Weights of a small GPT-style language model, trained from scratch on English Wikipedia: MLP 2240 tanh GELU, LayerNorm before each block.
Each number is 128 + 24 x the weight over its row's rms, rounded and kept within 0 to 255. Layers, rows and columns count from 0. The size above them is the row's rms in percent of the matrix's.

# layer 5 attention output (transposed), 640x448, rms 0.0468, rows 257-271, columns 224-335
size [108 101 104 109 101  99 103 108 107 107 108 110 102 103 103]
[[ 64 120 108 135  59 132  88 120 157 175 108 135 133 142 121 124 118 164  93 157 123 110 155 115 148  96 153 153 108 141 126 122 137  83 140 156 123  98 132 129 118 137 102 138 119 104  99 133 139 121 152 123 149 153 113 143 111 183 122 136 114 149 117  92 132 108  93  95 103 115  97 110 109 147 104 116 163 106 183 141 139 121 153 167 148 164 134 150 110 114 141 160 114 159 164 107 132 125 108 115 101 133 116 156  78 141 114 164 125 155 112 128]
 [158 124 151 100 118 162 135 100 137 152 107 143 151  83  94 132 121 119 104 103 148 130 137 116 145 107 115  79 127 122 161 132 133 122 160 117 122 120 113 134  86 111  77 112 139 139 136 123 130 156 108 135 146 102 118 104 163 102 111  88 152  83 133 152  98 112 146  83 145  84 149 118 131 157 138  83 107 170 106 106 165 104 137 127 123 152 144 146 163  99 136 147 145 105 155 117 137 156 128 162 162 147 185 138 116 144 140 133 140  99 116 155]
 [155 120 139 141 138 132 135 108 133 116 106  93 138 162 125 115 141 144 120  78 114 121 143 141 143 130 126 160 138 152 158 130 140 103 121 152 105  68 129 126 110 155 136 120 111 141 137 136 157 115 162 184  96 134 161 129  98 137 120 136 139 103 144  87 111 140 104 127 132 127 124 135 151 111  88 114 154 149 150 110 134 101 113 119 146 142 123 114  96 124 130 159 130 165 145 148 157 125 157 126 119 117 140 126 117 139 108 114 111  94 166 174]
 [140 135 161 158 165 146 169 164 156 128 127 120 109 120 153 141 184 141  97 115 136 117 125 112 138 138 135 158 103 139 132 121 168 117 110 100 170 112 148  87  92 187 146 134 160 128 130 148 178 148 123 138 136 142 135 163 101 161 125 144 120  96 180 144  93 154  97 148 142 138 107 108 155 118 187 160 129 106 171 160 133 144 153 139 123 160  98 139 130 130 161 142 125 110 116 136 139 125 116  91 156 144 122 117 139 135 131 122 127 128 133 112]
 [150 117 128 129 120 113 158 106 149 147 166 129 100 140 125 135 162 164 129 163  96 152  86 116 112 146 142 105 182 106 114 150 137 110 139 103 159 106 108 129 176 124 172 117 137  87 144 137 102 132 112 134 131 142 182 154 147 141  91 128 140 129  99 136  83 119 125  86 131 141  88 139 154 180 112  97 124 147 106  96 134 129 179 105 186  95 123 118 116 150 133 140 101  81 105 176 140  83  84 103 146 119 148  98  95 125 100 157 147 116 102  91]
 [106 162 123 159 121 146 168 107 115 118 115 117 109  91 101 154 124 113 108 164 193 121 102 120 131 166 105  90 151 114 167 152  82 143 113 109 120 100 143 126 148 170 145 118 109 144 112 161 144 111 185 136 184 115 162 137 160 117 115 111 120 147 140 136 141  73 104 157 123 117 121 125 117 146 119 165  92 128 127 126 120 121 129 138 103 154 151 121  81 135 100  69  97 167 132 137 122 111  83 113 132 143 104  91  87 118 167 132 144 177 135 122]
 [107  73 155 121  88 139  94 122 102 114 114 113 165 122  93 129 110 108 134 148  77 136 106 112 162 122 132  91 119 129  87 135 130 117 100 140 131 133 124 136 157 152 160 104 140 127 103 187 112 103 153 107 137 147 131 120 113 113 131 149 151 161 113 149 137 153 115 143  96 144  99 171 124 165 144 150 119 117 114 126 171 151 154 103 103 193 139 137 100 119 123 123 105 131 121 104 160 137 177  88 144 121 140 134 131  91 115 134 119  95  46 121]
 [116 129 150  84 123 118 130 158 102 151 157 134 102 122 146 161 157 102  98 113 176 120 130 122 136 121  71 131 166 146 115 149 136 151 137 131 152 125 126 125 117 133 122 155 128 144 144 134 146 169 116 124 142 121 136 160 170 149 117 159 125 149 114 104 162 162 113 107 152 121  71 131 150 133 192 124 124 165 137 109 159  87 144 133 135 120 126 140 107 175 139 130 121 160  88 143 153 160  46  84 134 150 131 127 121 121 127 131 149 122 109  91]
 [128 120 122 120 102 133 149 121 127 126 125 140 116  96 141 137 123 138 122 116 147  88 123 131 143 104 148 102  89 197 159 126 123 101 141 122 160 141 116 111 122  88  57 150  88 151 150 137 100 113 109 128 126 164 193 158 112 116 134 131  89 156  97 102 130 131 142  97 113 128 133 151 124  97 125  89 148 171 109 102 136  98 179 117 123 125 127 133 110 126  70  99  96 159 124 154 171 150 121  82 180 151  84 148 105 190  94 142 126 135 118 118]
 [160 124 147 132 103 102 134 142 127 117 114 135 118  72 161  98 149 143 168 116 113  90 165 106 109 119 140 162 130 165  84  83  79  92  78 120 131  99 129 136 149 129 101 137  99 154 130 115 145 140 160  99  79 107 137 129 142 136 130 134 124 133  96 182 143 171  97 117 152  98 112 106 117 166 135 133 156 131 123 118 173 139 142 153 134 130 121 108 142 112  98 121 166 111 142 132 189 112 167 119 137  93 113  94 140 163 110 112 128 166 136 156]
 [180 123 125 133  78 123 149  90 154 114 106 134  87 119 117 137 122 176 135 153  93 133 165 108 134  90 138 118 140 145 127  88 100  84 126  97 157 169 144  90 112 122  99 136  93 129 132 150 191 152 143  99 152 154 163 143 169 110 121 134 101 137 129 113 151  97 111 147 110 143 125  75 109 155 116 134 128 142 125 127 137  83 151 114 126 111 154  98 116 151 135 146 152 144 134  75 114 128 112 113  85 120 169  82 119 165 155  91 113 130 154 135]
 [128 133 129 131 106 116  80 143 144 124 138 131  81  92 135 126 175  82 131  92 169 124 103 129 131 146  98 163 121 149 132 108 115 110 145 150 147 139 124 103 122 119 141 147 124  61 139 105 146 151 146 129 134 123 145 131 105 150 106 126 132 122 134 126 108 123 102 154 135 111 125 161 139 133 109 105  95 157 144 113 111 103 147  88 137  89 126 164 162 134 155 179 136 147 116 118 165 140 162 110 150 136 107 133 157  78  37 109 158 130 165 129]
 [110 149 129 117 160 134 118 131 137 113 105 100  95 109 195 163 106 161 133  69 122 136 113 143 107 124 155 159  95 122 116 137 108 148 132 150 114 126 143 145 145 133 114 129 117 138 120 127 105 126 126 113 140 105 136 118 126 127  95 156 104 155 158 143  92 125 117  98 147 136 111 118 190 109 146 133 125 117 120 148 142 145 162 133 114 180 152 130 136 132 124 141 117 164 164  59  93 129 130 138 159  96 139 135 152 152 145 124 157 177 129 143]
 [ 72 144 152 100 135 125 149  80 159 137 130  92 138 145 146  90 170 134 105 121  76 108 107 166 122 123 113  91 119 137 111 137 172 136 133 128  91 144 127 118 100 131 135 104 138 152 158 146 145 111 136  89 124  77 141 122 123 164 130 105 111 108 116 119 105 136 106 146 136  86 146 159 137 156  92 154 132 112  81 148 137 172 134  97 116 189 101 144 181 107  99 103 124  79 134 139 122 130 186 115 121 116 122 151 104 122 129 123 143 111  90 172]
 [109 142 158 166 160 112 145 109 105  90 130 138 118 110 148 162 111 138  84 152 166 178 103 132 192 110 160 147 141 117 141 128 105 149 130 148 105 125 125 136 123 147  92 114 152 106 140 137 115 152  85 157 153 173  95 154 146 108 155 138 132 118 133  94 116 117 156 137 117 108 117 106 109  66 118 143 125 123 142 158 125 119  89 147  89 122 129 146  83 148 141 148 103  55 128 127 108 108  94 148  96 105 142 141 136 143  87 115 137 105 135  94]]
# layer 5 attention value, 640x448, rms 0.0511, rows 258-271, columns 224-335
size [ 98 104 106 100  98  99  99 107 109 110 107  98 106  99]
[[126 109 118 127 129  97 150  99 148 139 146 106 127 141 145  97 144 148 123  83  92 101 128 129 126 155 119 140 141 123 165 122 119 122 118 158 132 169 136 104 148 167 144 153 109 136 168 133 136 100 123 118 116 143 115 137  75 151 137 133  92 164 120 107 121 133 149 134 160 137  89 138 135  93 116 151 123 137 130 102  92  95 124 123 160 129 138 116 112 171  99 103 121 106 131 158 112 141 118 147 122 157  85 112 147 113 107 143 128 142 140 102]
 [117  86 164 166 117 114 123 117 136 128 157 133 119 146 160 111 138 153 113 115 144 130 120  94  98 109 136  95 108 125 151 124 119 153 114 127 126 164 123 116 125 170 106 145 111 104 120  91 130 129 115 120 100 147 103 103 133 158 110 106 118 112 165 146 132 127 129 165 131 113 120 154 108 148 133 144 111 118 167 132  87 148 147 145 132 124  88 175 147 142 113 120 140 151 119 176 136 143 148 163 132  93 148 132 130 124 145 151 172 157  93 120]
 [ 93 134  91 134  91 135 120 129  81 132 139 128 146 121 136 155  79 106 133 126 121 151 137  90 108 130 129 113 103 121 161 156 113 135 108  99 156 153 163 183 134 107  78  90 120 164 141 128 135  96 172 156 142  85 110 134 123 110 104 128 134 136 119 115  91 110 134 135 127 158 163 149 110  94 106 178 148 140 128 148 116 154  88 149 116 141 117 154 139 131 128 103 101 157 128  80 159 119 140 150 116 140 107 115 123  88 107 123 126 158 142 119]
 [113 140 124 153 113 141 109 113  75 156 158  87 110 125 120 148  68 113 123 122 136 142 154 121 109 127 135 163  73 117 128  84 138 157 138 151 110 135 148 131 119 134  94 147 116 126 113 119 138 147  96  99 149 109 109 127 170 140 143 140 115 159 141 120 125 134 152 100 116 164 125 112 101 101 110 128  98 123 111 134 137 137 107 173 104 120 145 127 159  99 135 149 139 132 119 128 123 197 144 160 133  99 123 158 121 167 192 138 118 110 106 140]
 [132 119 116  86 143 141 117 129 151 108 180  84 108 152 102 133 123 135 122 125  73 145 126 128 116 128 107 157  71 128 118 141 115 102 117 133 150 148 160 129 120 127 120 147 144 124 142 106 121 136 105 171 134 104 118 100 156 132 115 153 128 147 123  91 116 147 147 118 130 124 127 134 148 119 139 144 197 114 178 150 164 110 102 152 164 154 161 137 132 133 150  95 138 133 123 109 125 126 144 136 133 149 167 100 150 146 109 101 114 122 139 120]
 [135 116 147 111 150 128 132  78  96  82  92 132 129 130 126 102 140 156 130 147 136 116 139 150 148 126 113 156 130 142 125 159  75 155 140 138 151 155 105 143 108 130 149 140 132 148 146 129 140 132 112 144 128 132 167 145 121 153 123  98 122 119 155  64 120 105  98 121 147 101 126  95 148  98 109 146 111 115 150 105 119 138  77 127 122  89 153 172 145  90  85 148 123 172 131 122 107 128 150 132 120 118 136  91  93 110  90 106 154 138  98 173]
 [ 80 145 137 144 115 124 147 142  90 134 135 154 161 101 109 163  72 117 155 186 135 112 147  92 143 195 162 104 106 145 157 100 147 137  55 132  95 140 127 116  92 116 148 117 126 151 119 126  89  84  83 153 127 166 147 156 113 126 133 133 105  95 127 163 136 138 142 150 154 121 148  84  80  79 104 122 146 117 112 128 165 137 122 109 165 106 107 116 137  96 122 137  93 133 127  80 152 137 160 145 128 110 115 129 154 153  93 172 139 125 144 136]
 [166 126 141 138 134 101 113 143 115 113 114  74 124  94 122 155 139 168 120 116 122  99 168 134  93 111 121 118 143 129 170  83 120 164 145 143 105 162 141 116  96 168 180 147 132 112 127 135 131  92 132 168 110 132 111 121  97 145 140 129 112 122 120 163 102 134 153 163 164 166 130 146 170 123 113 161 126 106 155 158 112  79 126 132 150 130  83 125 161 142 149 127  88 143 168 142 161 107 135 136 128 138 142 122 153 125  93 118 144  95 161 126]
 [180 119 125 112 147 102 114 163 158 126 131 106  89 160 100 136 152 128 127  72 131 105 129 167 127 100 134 135 148 105 136 157 175 110 139 106 119 115 142 131 111 120 131 119 150 106 156 101 114 112  80 174 180 131 121 153 114 147 113 103  75 122 194 125 108  98 144 141 150 149 147 157 112 134 126 144 116  91 105 110  91  89 141 105 128  93  89 123 128 195 168 145  97 155 131 161 120 140 112 109 141 165 147 184 102 143 138 147 111 111 175 106]
 [137 103 131  80 190 113 132 176  72 131 167 141 169 122  95 123 140 119 171 137 136  83  96 112 142 139  64 131 154 104 137 138 143 114 142 161 135  76  80 131 141 135 141 127 147 118  97 103 116 106 141 132 133 111 175  93 117 139 185 116 161  97 140 144 145 148 139 112 164 161 138 171 138 146 143 148 153 135 161 127 128 149 135 120 117 150 104 154 104 135 163 154 136 108 142 149 168 137 118  97 139 152 116 148 126  97 127 103 112 122 125 146]
 [ 80 149 134  97 157 138 171 174 143 118 118 112 134 106  85 132 123 166 158 134  94 121 139 124 142 136 126  84 126 107  94 102 137 117 130 149 131 108 151 126 127  98 106 124 114 107 143 153  98  97 151 134 155 115  81 137 141  56 115 145 125 146 118 119  99 171 121 131 105 169 116 102 153 135 124  95 114 120 142 178 121 161 136 132 141 118 137 110 100 114 112 105 100  89 110 120 143 166 115 129 172 128 176 101 136 149 146 151 107 144 114  89]
 [154 110 152 124 110  86 137 158 102 147 142 176 166 106 119 148 141 133 129 169 108 103  93 128 116 146 120 109 138 159 107  83 133  70 134  78 146 146  99  98 152 118 149 125 151 130 150 156 118 144 163 128 103 140 167 106  92 162 108 147 124 122 100 162 171 143 142 131 121 151 148 140 108 110 134 102 143 139 133 151 151 127 125 137 148 138 136 151 167  89 111 146 119 120 124 198 105 134 116 148 168 143 124 124  95 139 133 131  91  99 109 123]
 [154  91 127 150 107 141 153 130 121 108  60 133  84 146 153 104 129  88 149  98 128 153 143 121  93 137  92 127 122 136  85 163 120 195 145 114 158 155 117 147 140 142  99 135 103 116 124 142 147 145 132 123 134 131 122 141 139  82 136 121 137 123 169 128 100 131 143 133 132 137 151  80 145 116 148 110 112 153 142 136 139 107 128 150 145  90 137 117 122 122 164 127  80 119 108 135 127 111 175 144 173 126 158 114 118 143 141 139  63 161 133  81]
 [ 93 141 136 144 122 145 112 129 125 152 150 124 151 104 111  84 134 126 102  95 154  94 141 110 127 155 103  89 162 142 115 137 123 117 103 145 102  93 122 126 149 143 103 117  89 131 103 136 164 109 212 142 123 166 135 113 147 163 107 131 114 117  83 144 170 137  75 132 152 137 137 142 157 176 117 161 104 124  96 156 119 158 131 125 135 111 111 145  96 104 103 143 158 113 112 120 166 179 122 108 109 104 111  96 102  80 132 151 168  79 103 172]]